From a checkpoint of a small transformer trained on Wikipedia: 111M tokens.
Each number is 50 + 10 x the weight over its row's rms, rounded and kept within 0 to 99. Layers, rows and columns count from 0. The size before them is the row's rms in percent of the matrix's.

# layer 6 attention value, 64x64, rms 0.0619, rows 43-63, columns 0-63
103:60 60 50 52 63 52 39 39 58 63 48 56 52 39 49 54 59 61 56 53 34 47 47 64 30 40 43 63 55 51 56 37 38 34 43 51 67 70 44 47 65 44 62 45 55 37 62 44 64 47 61 50 52 50 30 39 45 53 48 39 72 45 56 37
087:59 34 38 45 43 38 50 35 55 58 42 62 53 66 46 40 74 63 63 58 38 46 45 39 50 53 49 69 42 56 55 50 74 64 55 54 56 47 44 57 41 55 68 49 57 52 30 57 52 60 51 54 58 42 38 57 37 36 46 61 49 62 58 42
110:53 52 56 47 57 48 47 48 52 36 61 50 56 67 47 60 53 47 35 40 39 41 41 67 63 50 78 45 33 63 53 47 52 51 53 53 60 44 33 56 59 52 30 52 41 38 61 48 48 56 46 46 38 48 48 45 25 60 52 63 40 49 68 64
099:40 73 48 70 54 45 58 58 53 62 38 46 50 55 58 46 56 48 61 48 59 55 36 45 54 54 38 40 34 53 40 49 65 39 41 71 51 50 56 49 37 39 57 45 57 54 24 40 50 46 66 28 49 46 50 46 38 47 53 66 42 45 35 49
102:50 57 51 42 22 51 42 52 51 56 55 58 51 72 46 56 47 25 70 56 44 46 30 50 48 43 54 49 28 56 60 44 61 51 33 58 62 51 50 37 47 45 43 51 56 63 55 38 28 48 41 53 62 50 61 42 54 57 50 44 57 52 34 58
108:35 54 47 61 53 48 48 44 49 47 54 51 53 56 27 42 58 51 43 57 25 59 52 57 50 57 48 31 53 53 41 47 69 44 54 62 64 51 50 45 48 55 23 52 58 49 43 44 52 49 61 34 39 50 52 44 34 45 62 49 57 76 52 72
099:48 46 37 65 36 61 43 53 58 48 50 44 52 46 36 32 39 53 55 50 34 43 49 48 70 59 44 53 76 25 66 51 54 42 54 48 69 32 45 59 47 58 51 54 58 51 62 44 45 43 45 47 61 38 51 40 64 47 53 56 72 48 50 49
093:50 54 52 44 53 49 44 41 31 45 52 55 33 58 45 39 67 31 72 49 64 57 50 54 37 61 47 51 54 34 63 58 61 42 48 57 31 41 70 40 53 48 55 56 66 61 43 49 43 36 54 61 58 49 61 58 59 33 38 54 54 41 64 53
112:62 52 44 38 63 28 40 55 59 46 40 53 50 50 61 58 36 54 47 66 58 48 42 39 52 26 40 54 51 50 55 46 34 51 56 45 40 64 69 39 58 57 58 65 36 44 56 58 26 44 48 63 35 49 43 54 62 40 54 45 48 46 55 35
099:51 45 27 59 39 40 48 33 41 56 72 50 48 78 48 47 44 42 41 37 37 54 49 63 52 69 52 40 58 52 61 51 59 61 46 45 61 58 50 48 46 39 50 56 51 48 47 29 54 53 46 49 69 45 53 47 55 53 57 67 59 73 48 49
108:48 58 51 62 68 53 54 47 49 50 33 49 41 30 68 51 52 74 70 42 33 43 55 59 51 46 41 34 64 32 51 49 47 39 54 47 40 71 55 49 62 45 50 41 41 39 39 43 64 45 61 45 42 49 46 35 58 53 54 48 57 64 52 53
099:45 52 46 59 61 39 36 55 52 66 43 55 55 53 58 54 71 42 60 63 57 40 59 51 56 57 38 46 63 43 47 40 33 35 47 61 43 50 60 39 57 49 42 65 58 55 55 50 38 59 40 55 66 44 21 48 66 50 38 36 59 62 50 60
100:57 54 56 41 37 38 35 53 49 40 51 56 52 45 48 46 43 70 62 52 60 47 37 45 21 59 61 41 54 71 49 51 59 39 60 61 54 40 61 53 51 44 61 44 67 51 58 48 50 43 46 43 47 52 27 39 61 58 48 52 65 48 51 74
092:40 53 53 62 57 51 41 62 62 52 52 46 48 27 49 55 54 55 48 44 46 37 45 40 78 60 62 36 44 51 43 57 26 55 54 47 46 44 43 41 56 45 48 46 54 43 58 49 35 56 31 45 62 50 61 57 74 49 55 69 30 47 55 60
111:48 47 55 71 44 55 50 33 50 55 62 60 39 60 40 48 41 48 52 37 36 37 39 55 57 49 53 46 47 37 61 46 36 24 64 48 57 37 47 60 49 64 36 55 57 44 64 48 30 54 56 44 46 46 62 50 59 67 47 73 51 53 42 44
086:75 56 57 33 60 55 59 49 48 50 38 61 59 39 60 48 55 56 35 52 62 58 52 43 19 47 62 68 47 56 48 38 51 53 41 48 52 66 44 71 54 37 42 37 45 41 44 58 48 43 40 63 37 55 42 56 53 51 47 42 41 53 58 37
102:57 44 64 59 69 31 65 35 52 52 36 46 58 45 53 56 42 52 38 50 47 53 51 53 40 57 21 38 78 51 46 42 45 44 49 51 60 71 49 69 52 50 31 50 52 42 51 50 48 47 56 47 33 49 47 54 61 55 52 39 51 49 53 34
110:56 51 67 49 68 54 48 47 49 49 42 50 40 51 65 55 46 66 60 51 58 49 34 49 58 76 58 47 54 59 50 40 38 59 46 35 52 67 73 39 49 37 40 57 38 28 47 58 34 53 37 54 56 56 44 60 44 42 53 55 44 65 58 61
108:45 45 37 50 43 69 42 46 49 65 72 48 38 39 55 46 64 54 52 35 50 49 32 58 42 51 70 64 23 45 54 50 52 44 49 47 56 46 44 41 39 34 49 47 70 49 66 53 62 60 48 45 75 55 47 47 50 52 55 59 53 47 48 58
083:61 42 60 42 43 36 40 55 36 48 40 53 39 59 69 44 72 51 62 49 61 55 63 37 44 63 27 67 63 44 55 45 46 50 59 52 46 56 64 62 48 64 46 45 41 48 49 54 50 43 56 42 51 57 56 48 67 43 43 52 67 40 73 49
106:44 61 54 64 72 30 48 62 46 63 42 58 57 35 74 48 42 60 46 49 49 48 67 55 57 46 40 60 64 47 44 35 61 39 33 55 51 54 34 51 52 59 47 45 57 54 56 39 59 55 52 59 48 52 57 49 63 55 51 37 40 52 49 25